Part of a small language model's weights: LayerNorm before each block.
Each number is 200 + 30 x the weight over its row's rms, rounded and kept within 0 to 999. Layers, rows and columns count from 0. The size before them is the row's rms in percent of the matrix's.

# layer 6 MLP down, 704x4224, rms 0.024, rows 414-522, columns 896-959
105,187,179,189,199,193,189,173,187,278,215,243,127,206,206,188,183,173,204,178,166,228,183,196,222,193,226,210,171,215,176,181,233,185,204,139,188,211,221,180,249,206,164,203,191,203,181,210,194,214,247,154,200,264,220,175,161,243,210,188,177,236,198,230,161
104,214,252,171,175,216,194,219,242,200,172,290,123,229,185,232,241,186,181,191,119,188,210,189,196,202,162,197,221,173,188,174,193,197,172,213,213,195,205,209,138,211,242,222,161,201,253,185,216,177,193,239,217,199,175,171,205,197,219,200,196,217,227,228,189
092,161,217,228,170,238,197,227,214,199,220,176,195,230,211,187,131,236,247,190,186,200,203,221,216,260,225,153,150,209,174,184,201,236,198,213,175,135,196,265,247,223,193,221,222,172,180,231,205,180,190,226,185,222,216,173,245,174,143,189,269,189,214,200,182
097,215,184,250,194,183,180,184,201,193,210,262,210,216,156,215,235,202,155,186,174,203,198,172,217,241,242,145,220,187,204,255,179,248,200,265,177,210,196,172,178,176,229,159,170,246,111,237,192,179,207,240,193,191,258,222,216,178,160,248,197,205,196,124,224
104,237,193,189,243,177,196,194,172,210,232,202,223,186,219,239,198,233,203,187,231,226,234,258,227,195,205,261,234,192,170,224,192,186,188,209,223,267,169,172,207,225,213,171,227,227,228,290,208,190,226,212,193,189,196,249,231,178,219,214,197,196,226,166,188
098,227,200,192,173,244,216,202,193,215,157,188,224,115,194,267,204,188,240,215,191,191,154,157,172,223,190,199,233,190,187,249,197,215,115,186,254,151,219,188,168,200,211,241,231,199,212,159,254,168,165,182,158,173,167,189,237,196,201,195,192,167,190,178,219
088,246,143,243,288,200,227,185,141,201,175,164,164,215,199,212,241,186,245,242,234,172,219,186,211,186,182,192,208,207,164,181,199,218,213,186,188,192,194,161,211,219,204,197,184,268,200,156,197,216,229,232,222,217,224,218,138,178,154,184,247,210,214,149,152
100,271,193,193,203,167,148,170,162,191,215,193,182,251,167,233,152,153,202,177,211,184,199,169,196,146,244,204,209,203,229,165,250,217,210,170,217,226,222,202,201,227,217,222,218,211,246,198,211,168,192,224,207,233,146,158,210,196,233,217,180,212,189,141,166
100,240,216,176,198,189,214,162,174,209,178,296,233,180,169,200,147,200,213,244,125,218,170,215,287,201,241,118,266,173,172,168,203,182,176,215,247,210,210,205,249,257,176,243,205,142,194,259,201,164,297,148,156,207,244,205,218,225,210,217,173,170,246,212,201
099,197,175,305,237,231,192,223,215,198,190,227,187,199,166,228,193,207,184,227,222,210,216,239,159,212,233,244,179,167,214,198,163,142,247,179,169,187,252,232,145,225,174,212,146,199,179,211,180,193,176,215,235,185,245,171,160,237,194,215,165,229,228,214,213
099,200,224,145,122,214,226,203,203,140,160,185,245,196,226,199,180,262,149,202,215,148,205,203,166,216,194,187,181,240,212,182,83,217,244,215,178,136,180,207,194,201,203,182,180,220,246,271,225,185,225,261,176,173,219,238,158,196,192,203,155,196,186,208,223
144,214,197,193,202,229,210,176,172,195,214,214,149,170,190,192,226,114,165,178,230,241,193,190,192,199,222,206,187,211,179,246,167,234,183,191,215,200,227,219,167,187,154,213,213,276,186,229,201,209,200,191,174,282,188,142,195,190,157,247,209,205,215,195,191
105,166,207,148,220,225,166,194,166,194,204,206,222,234,190,195,206,209,184,233,192,172,196,227,231,183,223,248,227,174,223,207,181,231,241,248,240,196,201,186,217,227,258,230,130,126,137,164,215,209,160,212,214,179,200,199,158,225,226,240,200,156,140,188,226
096,203,230,191,155,147,206,232,224,216,206,206,214,209,196,206,237,118,204,146,174,173,223,199,173,219,223,194,170,208,210,246,186,161,217,250,258,228,224,190,189,200,171,184,210,132,190,155,163,240,230,225,177,206,233,182,167,257,211,163,144,194,178,178,272
103,209,227,225,232,221,221,195,194,179,230,246,197,154,227,193,201,170,186,186,204,214,204,268,219,175,210,204,192,229,263,186,213,187,175,161,193,202,192,183,276,185,245,208,170,204,189,166,193,216,171,209,198,198,247,220,243,167,266,193,200,189,229,146,212
098,162,203,200,184,211,212,251,199,185,220,218,235,232,192,193,205,143,180,169,190,195,251,214,182,202,183,229,205,152,232,162,217,216,255,240,165,261,165,198,202,216,241,164,213,170,190,217,214,214,184,167,132,189,187,204,221,179,233,128,148,201,188,175,220
093,205,242,209,250,198,184,175,210,223,228,177,200,207,209,219,211,229,152,193,196,206,219,191,228,217,228,229,211,246,194,275,143,206,189,195,193,187,165,190,234,220,156,169,182,208,232,211,235,162,184,183,199,228,296,227,240,227,192,180,185,219,199,233,188
091,260,210,223,267,194,245,203,245,158,114,187,250,150,198,213,200,155,235,188,215,181,168,204,209,236,149,210,197,196,200,219,250,202,164,211,187,220,245,188,167,240,172,237,155,169,202,253,180,171,207,200,186,224,248,236,170,196,229,138,177,124,223,237,177
100,204,204,123,222,192,199,152,184,183,138,192,223,184,191,187,142,198,164,169,254,207,172,198,168,148,197,187,214,206,258,257,189,138,219,187,219,211,196,199,261,205,187,235,196,220,180,191,249,170,240,206,218,237,223,206,229,219,237,178,130,201,173,166,214
100,162,231,236,249,193,212,199,221,239,245,217,185,234,269,213,216,173,161,251,179,214,194,255,210,214,206,213,189,165,194,198,188,212,210,212,163,172,173,253,144,171,133,146,155,186,162,169,187,202,189,213,157,221,215,188,226,157,179,236,194,126,199,144,222
099,170,155,157,193,208,217,246,198,239,220,226,182,189,180,176,187,217,264,153,211,211,222,175,242,180,207,186,202,167,228,217,154,219,187,185,146,255,178,190,212,259,219,165,203,223,257,254,123,206,183,188,124,239,195,217,228,217,261,208,210,200,187,178,213
101,207,166,157,203,266,196,211,179,201,184,191,153,214,148,207,206,199,204,199,221,199,177,161,182,144,225,199,187,185,164,169,227,225,161,235,204,216,195,193,210,211,247,178,160,236,168,191,203,194,201,187,225,231,193,206,170,255,196,214,251,268,262,130,184
101,194,212,200,233,109,172,263,156,269,251,177,183,241,194,198,181,173,165,217,167,251,160,166,201,217,215,169,182,193,224,251,211,241,185,237,182,234,235,193,217,214,240,247,240,164,192,186,182,181,223,140,226,226,221,227,209,203,220,245,143,226,199,178,184
098,178,230,246,174,205,220,178,229,225,203,208,208,200,250,170,196,165,209,220,205,164,207,187,256,212,220,228,155,226,209,198,205,142,237,171,209,185,160,233,174,166,207,239,171,179,212,198,188,224,198,228,194,182,213,164,189,183,198,206,176,214,192,246,191
104,179,175,147,196,206,177,201,189,208,186,174,212,211,210,193,233,181,200,223,156,208,198,185,245,165,232,132,238,196,219,218,197,179,195,200,206,174,215,183,225,169,231,186,167,183,206,217,225,239,182,255,214,201,174,150,216,218,212,233,199,224,214,198,248
097,147,176,241,199,202,170,206,201,183,196,150,237,241,196,204,227,139,259,200,190,214,258,229,194,151,149,197,251,202,189,223,232,251,179,178,167,181,216,199,202,135,172,200,227,209,183,218,203,195,204,195,244,209,215,170,206,183,237,218,229,199,183,180,263
099,160,187,170,215,198,211,233,238,198,169,179,182,197,160,214,217,190,156,157,162,172,211,202,200,197,176,177,164,171,195,181,193,223,198,165,169,224,172,194,184,267,178,236,186,176,212,197,226,224,174,205,171,160,174,180,249,230,213,186,133,196,207,202,194
097,148,143,227,156,202,168,201,222,211,206,166,254,220,181,172,233,225,258,211,206,217,242,183,144,198,185,162,211,249,189,140,221,209,174,205,180,206,190,170,249,189,198,173,207,259,178,203,222,226,207,207,249,157,250,189,187,229,239,177,192,208,168,224,186
100,224,212,223,232,186,169,204,175,226,190,235,222,192,180,218,75,225,210,204,229,192,196,199,209,207,250,152,191,143,209,147,211,160,181,226,149,238,227,220,213,230,153,190,300,230,278,205,200,248,191,238,219,189,249,226,162,243,227,253,191,269,165,210,248
098,192,229,198,212,202,246,197,252,204,177,222,215,216,211,195,162,208,199,187,233,180,184,177,223,224,143,194,182,184,201,195,214,226,249,220,240,180,236,216,223,177,161,264,209,210,139,204,223,227,237,185,191,201,199,194,193,207,214,193,166,230,229,190,149
098,170,184,253,243,180,199,284,201,233,194,209,119,230,250,189,175,192,219,198,218,161,184,266,172,200,218,158,185,197,249,172,196,193,178,223,209,176,206,203,182,168,154,176,222,238,237,188,201,211,188,168,169,214,186,214,199,195,201,247,199,173,137,188,232
098,206,224,188,209,177,216,180,212,247,183,142,139,184,168,166,187,197,167,229,153,236,264,195,205,201,141,187,217,263,183,167,220,193,243,228,184,214,224,203,259,220,131,176,229,211,218,185,169,165,176,180,215,168,203,212,187,201,219,166,199,176,181,152,230
097,184,228,162,181,211,180,171,211,170,223,177,182,232,225,183,231,202,206,170,130,197,183,167,236,226,198,192,204,207,169,169,203,144,217,213,182,175,225,197,215,175,210,224,176,141,200,201,216,185,211,210,184,235,192,142,208,181,203,169,162,194,184,209,156
089,202,227,175,233,222,163,184,234,184,200,159,260,187,184,246,218,221,199,225,240,194,194,184,196,195,186,170,197,202,198,166,174,202,195,190,250,192,279,163,187,199,200,203,161,240,171,171,189,208,196,211,187,248,160,214,238,200,171,193,204,279,243,171,230
100,193,192,199,224,212,222,224,253,210,176,179,185,223,184,165,202,144,182,190,243,198,175,212,218,205,231,202,235,208,211,202,229,225,239,193,211,194,191,176,229,235,179,181,233,187,221,207,229,224,145,226,175,141,180,204,193,141,216,201,246,207,163,230,178
103,192,215,162,169,180,192,182,229,226,213,133,254,215,233,207,223,175,261,228,156,232,245,256,180,197,173,204,220,207,229,179,211,191,244,180,183,151,207,204,262,190,187,174,184,107,124,217,206,173,287,153,214,170,205,185,173,250,226,201,189,247,177,163,208
109,165,171,205,196,147,214,205,196,131,140,207,192,211,191,210,151,222,215,180,179,176,213,229,145,172,135,178,243,185,201,241,271,227,193,219,184,190,175,208,205,120,180,207,182,190,203,196,173,226,169,152,228,184,138,144,157,199,164,206,204,227,199,179,128
099,166,198,194,227,187,222,164,207,244,225,235,163,238,240,169,236,164,187,217,214,203,205,273,223,213,182,201,177,252,218,159,209,232,194,240,177,189,235,207,236,199,147,281,221,138,230,218,198,203,225,228,201,191,181,177,168,265,193,181,201,196,218,224,176
085,234,256,200,266,193,192,178,272,249,204,179,219,218,221,167,212,199,273,210,174,170,230,159,215,197,184,151,162,178,188,199,224,237,193,150,205,208,149,230,173,168,222,201,180,166,164,174,182,184,191,135,189,194,156,163,186,206,209,224,208,190,249,134,234
092,205,130,235,209,276,201,215,144,171,187,264,209,196,136,177,185,226,155,167,165,157,211,192,219,186,224,223,167,219,203,215,171,246,196,178,194,192,195,171,177,255,210,271,212,183,196,187,231,171,199,210,124,251,192,250,226,216,232,158,160,218,220,230,223
098,229,203,183,178,187,201,186,215,169,228,166,230,151,222,203,218,198,188,227,141,193,192,192,234,174,188,190,194,166,212,212,192,140,218,191,170,191,215,198,171,191,241,178,196,183,204,175,202,169,135,192,256,211,204,198,232,206,203,239,218,169,197,195,239
100,214,159,137,180,241,253,215,140,140,191,162,195,191,171,183,148,203,161,258,266,175,199,179,188,195,221,169,185,152,154,191,197,179,209,217,177,187,219,166,199,204,229,238,192,188,209,187,185,195,177,190,157,179,223,212,237,171,124,206,155,241,169,163,249
101,242,155,196,203,127,182,158,130,182,213,87,189,172,217,228,150,239,215,200,211,186,224,192,166,186,170,158,186,179,200,168,231,136,215,211,151,185,197,166,197,203,188,165,168,146,134,208,200,223,178,185,224,236,209,226,237,169,199,217,199,217,233,172,172
100,174,212,186,193,154,151,206,219,238,174,251,179,161,210,196,183,188,181,201,197,178,183,234,217,187,192,203,242,195,164,233,187,213,220,233,207,212,226,192,222,196,202,210,200,249,186,177,196,204,205,170,221,192,113,218,174,236,189,163,217,221,223,131,232
098,201,146,185,166,177,181,213,199,155,232,196,169,203,196,212,191,199,169,225,204,199,227,200,220,202,190,202,153,251,149,200,178,200,171,231,185,231,162,169,214,221,200,215,165,185,183,242,175,193,196,223,201,204,240,219,232,218,209,227,214,190,184,221,183
096,184,208,218,201,208,200,204,179,177,165,148,185,211,163,167,141,179,252,221,158,165,223,210,175,276,257,239,190,206,195,281,181,148,212,177,215,223,187,231,223,165,194,137,212,219,198,237,252,190,233,200,219,190,223,247,231,254,188,220,162,181,183,162,262
100,197,207,168,237,192,174,242,167,253,216,202,237,193,239,222,205,205,205,203,246,185,214,186,179,226,227,216,179,243,219,223,167,218,207,229,153,163,178,213,196,183,184,176,155,211,196,205,203,195,162,266,261,200,188,185,238,237,182,206,236,212,163,220,227
108,221,245,188,175,203,170,169,213,174,221,223,219,180,221,215,219,185,227,222,193,160,201,168,205,217,167,225,218,194,207,188,135,209,202,199,187,226,183,238,234,196,215,149,206,163,186,180,185,176,214,221,217,206,179,159,199,180,212,230,178,212,194,223,206
096,260,216,276,188,200,197,239,202,197,273,200,191,207,112,212,164,253,255,183,152,212,209,230,210,189,245,187,195,150,249,200,209,241,202,203,231,236,229,238,243,194,242,145,177,187,157,191,219,194,197,204,166,190,251,232,162,189,189,230,162,193,177,166,150
099,159,178,176,269,181,162,266,190,194,146,176,271,203,169,200,162,194,244,183,200,205,223,212,195,203,236,222,185,154,238,193,234,213,222,162,217,222,207,164,168,206,242,269,184,203,193,174,284,189,232,213,163,212,217,170,223,209,187,200,173,233,170,142,255
098,206,205,241,232,181,244,200,173,180,162,198,188,206,183,171,192,189,241,162,207,192,189,188,270,217,196,212,217,175,154,190,209,223,267,191,199,203,195,226,151,271,252,167,214,206,232,187,163,150,223,222,153,173,170,220,228,199,152,180,232,167,211,178,255
099,219,206,225,189,188,227,192,211,191,237,248,159,165,203,218,219,223,295,240,240,206,178,194,186,220,241,205,199,220,174,180,216,218,223,202,97,239,205,252,146,179,121,236,207,193,156,229,160,241,216,223,199,198,169,169,141,124,243,199,193,220,282,231,198
093,182,223,188,283,189,210,225,175,208,219,179,224,240,204,191,284,226,159,223,143,156,251,228,181,182,203,248,194,156,176,202,173,228,156,223,244,241,165,210,186,205,167,193,167,196,243,202,214,177,244,154,176,191,190,276,219,162,183,171,152,230,211,178,235
098,199,214,201,217,220,180,191,184,207,201,244,209,188,206,181,221,228,215,149,203,255,204,162,254,202,218,198,213,210,206,216,220,239,193,225,211,266,195,184,202,220,205,209,204,114,202,232,210,219,184,268,226,196,224,227,237,248,207,225,214,229,217,170,227
102,209,182,143,212,199,136,212,230,208,198,184,191,174,240,194,219,191,190,165,209,227,202,195,216,166,162,155,178,163,200,195,212,199,135,198,169,135,223,211,247,189,172,222,205,189,175,224,232,177,163,248,212,217,152,188,194,192,179,193,179,188,259,206,222
099,198,213,211,204,141,231,205,147,204,191,195,187,186,197,217,191,146,194,172,147,158,217,172,238,189,252,222,228,246,155,169,205,170,221,206,193,226,261,235,225,239,126,188,195,174,238,205,184,232,218,212,149,224,122,209,256,232,155,198,254,183,145,239,213
099,233,199,203,230,243,226,249,225,179,153,162,159,191,216,231,206,222,190,201,117,179,224,179,185,207,189,181,235,242,179,251,205,174,245,194,196,170,152,198,137,199,192,230,215,211,192,202,202,177,269,202,231,196,260,191,209,153,203,209,163,190,211,232,213
100,216,219,221,235,217,193,220,166,219,226,159,188,203,181,149,229,216,235,154,216,202,187,188,182,194,249,201,210,181,171,227,214,191,233,185,204,159,167,184,246,240,276,175,216,214,129,185,205,191,160,163,177,198,178,167,187,197,182,200,204,197,193,214,179
100,220,205,223,204,196,207,187,192,164,219,175,208,195,189,135,244,204,242,239,215,226,244,197,184,198,154,198,208,250,150,242,221,204,196,170,188,212,200,202,165,271,207,230,181,233,184,215,168,233,227,165,216,231,238,209,191,218,191,214,163,152,184,183,191
096,216,201,206,204,155,177,188,162,213,228,219,194,172,155,185,168,198,227,268,237,177,162,174,216,206,138,174,169,173,184,203,190,279,209,186,176,268,213,199,223,243,231,219,193,220,176,175,225,230,255,226,213,212,185,240,245,160,151,148,206,205,203,196,161
100,199,172,165,208,199,202,194,178,245,224,207,232,232,142,189,190,253,195,99,185,210,219,248,238,164,208,184,189,209,175,169,202,243,235,197,210,193,206,164,217,240,173,228,198,259,193,200,184,186,179,178,247,185,221,233,222,219,220,206,246,215,232,215,130
103,189,204,214,272,214,227,170,204,226,186,187,190,215,258,210,237,217,234,219,205,233,212,198,133,167,185,222,209,210,168,260,214,242,186,150,240,180,204,193,216,117,185,108,179,240,220,226,202,235,179,196,203,184,198,173,256,188,138,244,202,192,241,169,169
096,193,181,290,215,237,199,220,220,121,183,224,195,202,191,226,199,209,146,245,182,174,213,182,195,179,252,229,197,177,199,183,189,198,218,185,216,126,192,190,154,202,217,200,196,190,165,202,192,226,157,176,192,212,231,192,162,202,234,193,184,162,169,211,202
094,213,189,197,172,200,205,207,195,174,165,185,220,175,204,185,217,208,205,170,197,190,139,179,197,200,174,232,188,181,207,167,190,176,205,205,169,180,216,201,219,179,204,147,259,214,194,182,210,210,237,237,181,218,217,186,219,158,199,215,192,185,229,167,208
101,160,221,185,242,163,191,176,191,188,176,211,242,218,204,217,154,204,229,183,179,178,155,223,189,202,189,207,212,258,220,222,184,212,193,249,162,186,183,189,195,221,222,267,204,213,194,191,226,226,176,215,236,197,192,245,234,212,225,226,173,191,219,194,247
094,186,186,194,202,209,163,228,193,180,230,240,232,209,238,234,193,160,189,238,148,205,205,212,227,145,196,213,206,228,166,167,161,174,199,205,240,183,205,175,220,200,179,172,206,213,211,174,254,182,175,212,190,212,241,211,265,242,203,194,220,185,227,230,216
105,191,216,196,207,137,227,145,210,234,151,212,232,150,166,216,191,157,150,230,227,190,215,124,205,181,195,185,181,170,200,232,203,180,249,213,173,203,244,220,204,177,224,195,163,207,184,208,242,213,115,227,140,181,163,249,212,212,220,176,214,211,176,228,217
101,132,199,217,172,211,180,172,173,251,209,212,222,215,238,221,212,198,277,182,224,245,187,189,191,222,141,237,205,171,201,186,187,174,213,123,182,223,241,212,206,226,233,179,244,152,213,182,231,189,163,219,183,221,204,167,215,209,146,225,179,209,230,201,180
097,229,207,230,208,229,222,209,221,191,195,140,233,209,165,175,197,243,269,160,154,224,220,181,204,196,236,209,213,242,194,208,213,191,234,179,171,186,206,204,148,219,152,208,190,224,198,192,197,163,212,191,193,206,195,148,162,236,182,179,209,215,158,168,174
104,268,200,184,240,182,187,114,172,206,228,244,164,244,232,183,219,163,178,173,208,205,236,184,229,198,185,152,165,237,147,215,171,195,219,215,195,220,260,192,154,153,238,202,205,208,250,252,211,225,219,165,168,227,160,175,213,207,173,207,220,265,196,157,214
093,177,192,125,184,179,162,208,200,230,144,200,180,226,220,259,202,219,206,176,201,242,158,175,215,216,222,158,192,173,185,174,193,215,190,210,179,260,221,212,166,173,205,174,197,211,189,157,208,206,209,195,196,216,230,258,132,232,150,202,191,182,207,159,182
095,162,224,222,184,228,199,193,199,167,201,190,129,236,193,186,176,175,238,188,164,215,189,160,183,237,148,226,172,219,226,184,182,214,198,187,246,201,160,210,202,210,152,215,207,203,246,156,172,209,218,170,175,200,153,206,238,177,224,190,245,143,225,248,191
101,200,208,199,218,156,210,194,177,209,275,233,208,263,165,163,231,220,183,226,211,257,142,174,221,183,206,198,254,247,218,231,177,247,230,153,248,228,184,199,170,143,232,234,237,185,140,244,186,199,188,133,247,199,165,148,212,208,191,162,152,216,215,206,181
102,166,218,177,217,205,177,249,211,217,196,210,219,183,178,231,189,211,160,245,241,173,184,210,182,178,162,141,198,173,177,219,194,177,187,202,239,214,211,187,222,231,222,245,187,178,184,154,221,196,82,181,234,171,234,220,208,197,217,206,162,212,248,196,192
100,190,176,183,182,200,176,199,170,229,170,214,206,188,236,148,226,244,223,190,144,143,161,220,218,209,175,215,231,130,234,242,185,196,161,176,203,172,196,205,188,200,232,251,201,216,201,256,203,229,256,192,210,183,226,215,197,221,234,201,197,208,162,212,181
092,191,247,192,202,274,196,151,196,171,216,153,254,207,185,236,231,195,174,179,222,193,222,190,204,188,183,235,203,212,223,183,280,233,186,169,227,201,199,229,181,200,187,223,152,189,135,202,213,238,169,236,199,235,262,204,187,224,183,177,178,231,238,236,193
102,186,188,191,192,195,201,205,188,166,206,191,209,188,204,202,199,248,158,143,160,150,169,229,180,174,193,184,212,160,208,215,155,184,225,201,167,211,202,190,150,179,212,138,199,201,203,185,184,214,208,219,183,204,215,206,179,242,210,168,181,196,216,193,213
102,243,219,183,185,170,258,186,207,148,200,247,105,233,128,157,215,215,190,173,201,164,237,204,188,202,249,207,195,191,181,197,190,243,211,200,168,216,186,191,230,226,247,128,184,213,187,219,195,209,209,199,187,224,168,142,172,151,183,235,176,211,233,221,229
099,171,187,210,212,246,220,193,225,200,177,152,140,215,209,176,187,165,201,193,210,216,169,201,247,169,262,237,242,196,207,165,212,221,213,184,231,221,180,206,226,184,202,156,172,218,185,212,201,184,253,229,229,180,166,203,178,213,208,181,196,189,200,237,176
103,231,211,232,183,199,148,154,212,197,256,191,247,190,181,203,151,249,197,207,282,214,210,189,188,209,196,205,216,243,201,213,225,222,193,209,204,192,121,185,195,194,191,223,139,208,224,241,210,182,166,186,202,189,232,198,127,221,195,157,238,193,215,185,203
098,207,241,132,161,214,218,204,204,185,212,212,157,166,193,170,156,159,175,185,245,197,209,236,233,176,212,162,167,233,188,175,169,173,204,210,196,205,221,210,261,207,229,223,208,217,166,169,196,221,155,228,204,148,216,229,250,197,192,162,179,142,209,229,198
099,203,193,191,196,180,151,154,174,214,182,138,257,194,215,157,150,203,285,161,145,181,230,210,185,204,222,249,217,225,168,218,223,215,193,245,159,226,202,182,151,198,210,199,190,220,192,210,243,239,191,178,247,197,169,173,162,219,209,258,218,176,208,182,271
098,161,235,223,93,220,219,213,170,172,200,156,219,181,212,163,198,210,213,174,191,210,230,265,205,168,192,240,213,142,221,234,229,228,205,234,179,153,179,194,162,230,211,188,196,198,200,249,203,158,167,235,177,167,208,184,173,171,231,270,186,156,179,217,218
097,152,223,199,205,195,155,184,213,159,187,175,202,198,197,223,225,185,221,193,199,208,232,223,236,189,260,186,205,218,264,151,176,131,220,177,212,226,185,221,197,191,203,205,141,229,224,208,231,204,162,251,181,185,192,154,169,220,204,229,181,215,186,143,198
098,156,202,214,193,215,196,206,207,194,247,201,200,235,155,130,161,228,184,170,178,209,185,180,150,179,186,205,228,221,222,162,219,211,232,206,211,241,272,184,212,201,145,222,210,176,217,176,200,210,267,184,186,187,232,192,217,214,173,213,206,282,176,167,230
102,164,231,238,217,141,225,205,177,221,203,152,183,186,192,187,202,206,196,245,131,205,184,211,173,198,195,216,270,123,178,177,156,198,153,248,194,149,195,217,144,229,196,200,261,223,290,211,244,204,157,215,198,225,245,204,215,207,176,188,212,202,208,202,163
100,228,221,153,186,222,225,234,184,148,173,255,220,234,248,229,187,180,214,238,202,192,164,179,182,193,188,148,138,218,183,234,191,211,200,212,221,231,224,205,152,145,182,212,215,188,173,198,166,216,141,158,201,170,185,200,224,199,203,218,209,197,208,187,135
103,136,232,223,185,226,140,181,205,128,156,182,193,167,188,159,219,206,211,205,287,216,252,212,241,178,259,217,246,207,212,248,184,197,208,212,205,204,241,216,173,203,179,202,172,261,239,208,209,225,212,272,226,238,189,169,219,216,192,187,209,233,213,272,239
095,218,191,202,238,230,225,222,197,123,190,213,190,192,207,231,212,206,178,251,215,170,195,213,166,183,256,154,130,194,215,207,204,184,208,189,216,174,174,216,196,186,151,187,269,274,207,150,161,206,202,187,126,192,244,188,173,175,192,256,185,203,161,245,201
094,180,155,194,205,194,192,137,186,188,237,187,146,218,198,208,161,285,168,196,213,186,193,202,227,171,228,191,140,199,200,155,224,213,190,233,162,196,238,183,240,203,212,207,223,172,185,176,207,204,161,166,249,144,177,212,210,273,198,229,237,223,181,152,239
095,140,189,145,202,164,167,251,171,230,190,221,223,199,215,205,226,218,186,245,200,159,187,157,193,210,179,137,210,179,222,160,187,241,218,228,169,183,207,168,132,210,188,210,212,237,252,113,229,165,220,212,174,208,232,219,220,151,237,197,201,230,223,172,187
097,227,235,148,224,185,190,222,196,248,156,188,187,165,198,203,154,191,274,163,198,197,204,256,134,174,180,200,181,215,174,276,167,152,189,185,171,202,157,211,205,227,236,220,202,194,236,159,215,205,188,192,181,181,232,226,149,150,180,226,210,238,237,211,235
101,221,153,185,212,235,202,206,213,184,203,231,206,314,219,180,205,192,203,186,169,185,154,195,173,214,191,164,186,237,203,232,215,217,207,195,214,227,181,177,211,214,195,134,200,159,180,252,248,170,231,162,189,179,199,208,194,203,244,197,166,159,203,168,143
185,206,213,146,158,206,222,200,211,203,230,182,223,198,203,175,218,200,227,211,205,272,205,209,188,212,184,192,231,193,229,191,202,230,203,202,183,196,272,207,226,187,196,233,198,280,211,282,262,266,193,209,213,275,199,196,181,202,272,187,215,181,218,241,178
101,241,184,194,208,181,162,228,198,184,145,202,174,182,189,209,211,158,195,240,157,193,167,171,211,226,221,219,194,207,220,196,190,214,190,215,210,168,175,243,236,163,155,145,182,228,188,203,173,185,195,201,195,176,214,220,210,207,189,182,202,228,224,218,159
097,252,161,212,186,207,179,155,180,202,231,189,157,192,211,195,197,227,207,164,154,220,251,185,151,159,199,164,175,183,193,161,252,250,240,171,205,207,194,170,109,133,217,217,177,177,229,162,220,161,176,178,220,178,240,161,208,233,213,221,198,203,227,179,172
098,249,198,240,231,238,190,177,215,254,186,277,206,219,189,149,200,263,197,202,257,171,234,264,203,255,155,182,198,201,221,200,197,196,168,178,247,222,165,204,197,222,224,173,227,181,235,247,220,155,212,213,215,228,197,228,228,258,156,209,202,193,168,201,169
100,186,183,244,160,214,192,237,180,184,208,209,199,248,221,224,152,163,192,193,177,208,222,206,206,193,232,235,208,191,195,205,218,210,157,219,212,204,182,201,186,236,217,192,218,181,191,195,200,183,237,159,138,216,230,267,134,137,203,223,182,182,188,219,239
106,214,226,203,186,193,209,220,164,216,263,166,162,193,146,237,209,182,174,231,186,201,251,163,206,220,243,155,242,172,228,182,184,264,201,199,186,194,149,186,160,226,195,196,168,181,207,192,162,168,255,173,217,203,177,152,175,267,219,183,183,204,117,171,210
103,123,221,203,226,191,160,206,174,205,175,170,162,168,254,257,260,185,240,283,148,185,232,200,159,183,216,191,167,223,190,265,185,203,197,251,215,182,205,211,181,130,223,211,171,209,256,144,263,145,234,223,217,189,179,171,116,270,169,214,217,210,229,213,191
099,149,217,223,171,233,201,169,202,227,250,314,146,196,207,213,234,251,203,216,235,233,181,169,193,188,204,236,194,136,235,266,202,178,177,187,186,242,190,207,198,240,165,152,263,195,219,143,161,171,189,203,211,196,205,224,224,230,186,233,226,183,244,217,171
097,220,200,223,176,185,216,187,240,244,249,165,259,184,242,220,168,214,242,179,240,226,183,227,219,231,243,196,212,171,200,191,243,176,218,218,148,179,191,224,221,230,232,187,146,160,197,173,230,193,160,227,222,237,162,213,151,262,158,194,237,206,208,181,198
099,242,148,162,204,215,178,208,198,190,227,160,205,170,238,191,157,178,167,174,184,250,220,206,213,154,175,185,232,209,248,241,201,149,202,189,201,166,219,199,214,214,180,168,167,203,220,200,192,164,211,222,205,161,166,176,195,242,191,180,215,176,198,179,168
100,191,178,224,138,204,214,213,198,213,253,227,207,185,201,203,149,203,167,260,194,178,162,185,173,211,189,203,218,225,225,202,193,162,168,185,183,198,188,190,132,215,140,196,222,184,187,191,231,258,198,270,190,199,126,181,168,172,219,190,180,154,179,186,245
103,191,192,179,170,193,205,182,205,183,214,227,216,204,208,164,261,174,256,224,192,225,235,191,138,204,197,240,208,164,227,148,186,172,157,239,174,226,190,212,180,222,249,179,184,189,156,193,232,213,180,196,195,213,262,213,223,180,224,222,166,196,239,223,207
104,215,192,252,214,214,192,182,197,167,200,120,216,257,203,197,223,177,163,178,239,165,148,200,252,182,190,179,262,244,207,211,237,188,191,159,179,153,132,217,239,175,186,173,209,160,224,218,170,195,227,243,223,220,199,231,219,165,209,243,237,187,205,185,189
099,143,227,208,204,194,240,192,206,150,186,168,248,172,174,176,276,232,210,191,128,195,161,203,127,218,190,179,125,229,180,177,207,174,199,188,164,183,151,194,226,192,233,178,169,218,183,154,187,187,188,229,237,176,188,163,193,185,186,180,164,151,208,226,199
096,228,248,188,196,240,194,183,196,208,177,190,191,229,189,214,220,234,248,185,164,184,215,191,182,234,175,214,172,232,185,219,224,209,179,217,258,220,143,219,217,206,226,202,203,218,225,229,234,263,208,180,208,146,221,161,171,192,174,182,204,161,192,194,161
098,221,205,200,248,191,196,210,142,256,215,200,248,187,192,185,186,189,193,228,226,158,206,235,250,182,211,164,191,235,192,196,204,197,218,239,197,186,230,206,173,206,194,266,158,181,227,238,156,170,242,233,193,192,192,184,279,178,194,225,179,222,120,184,189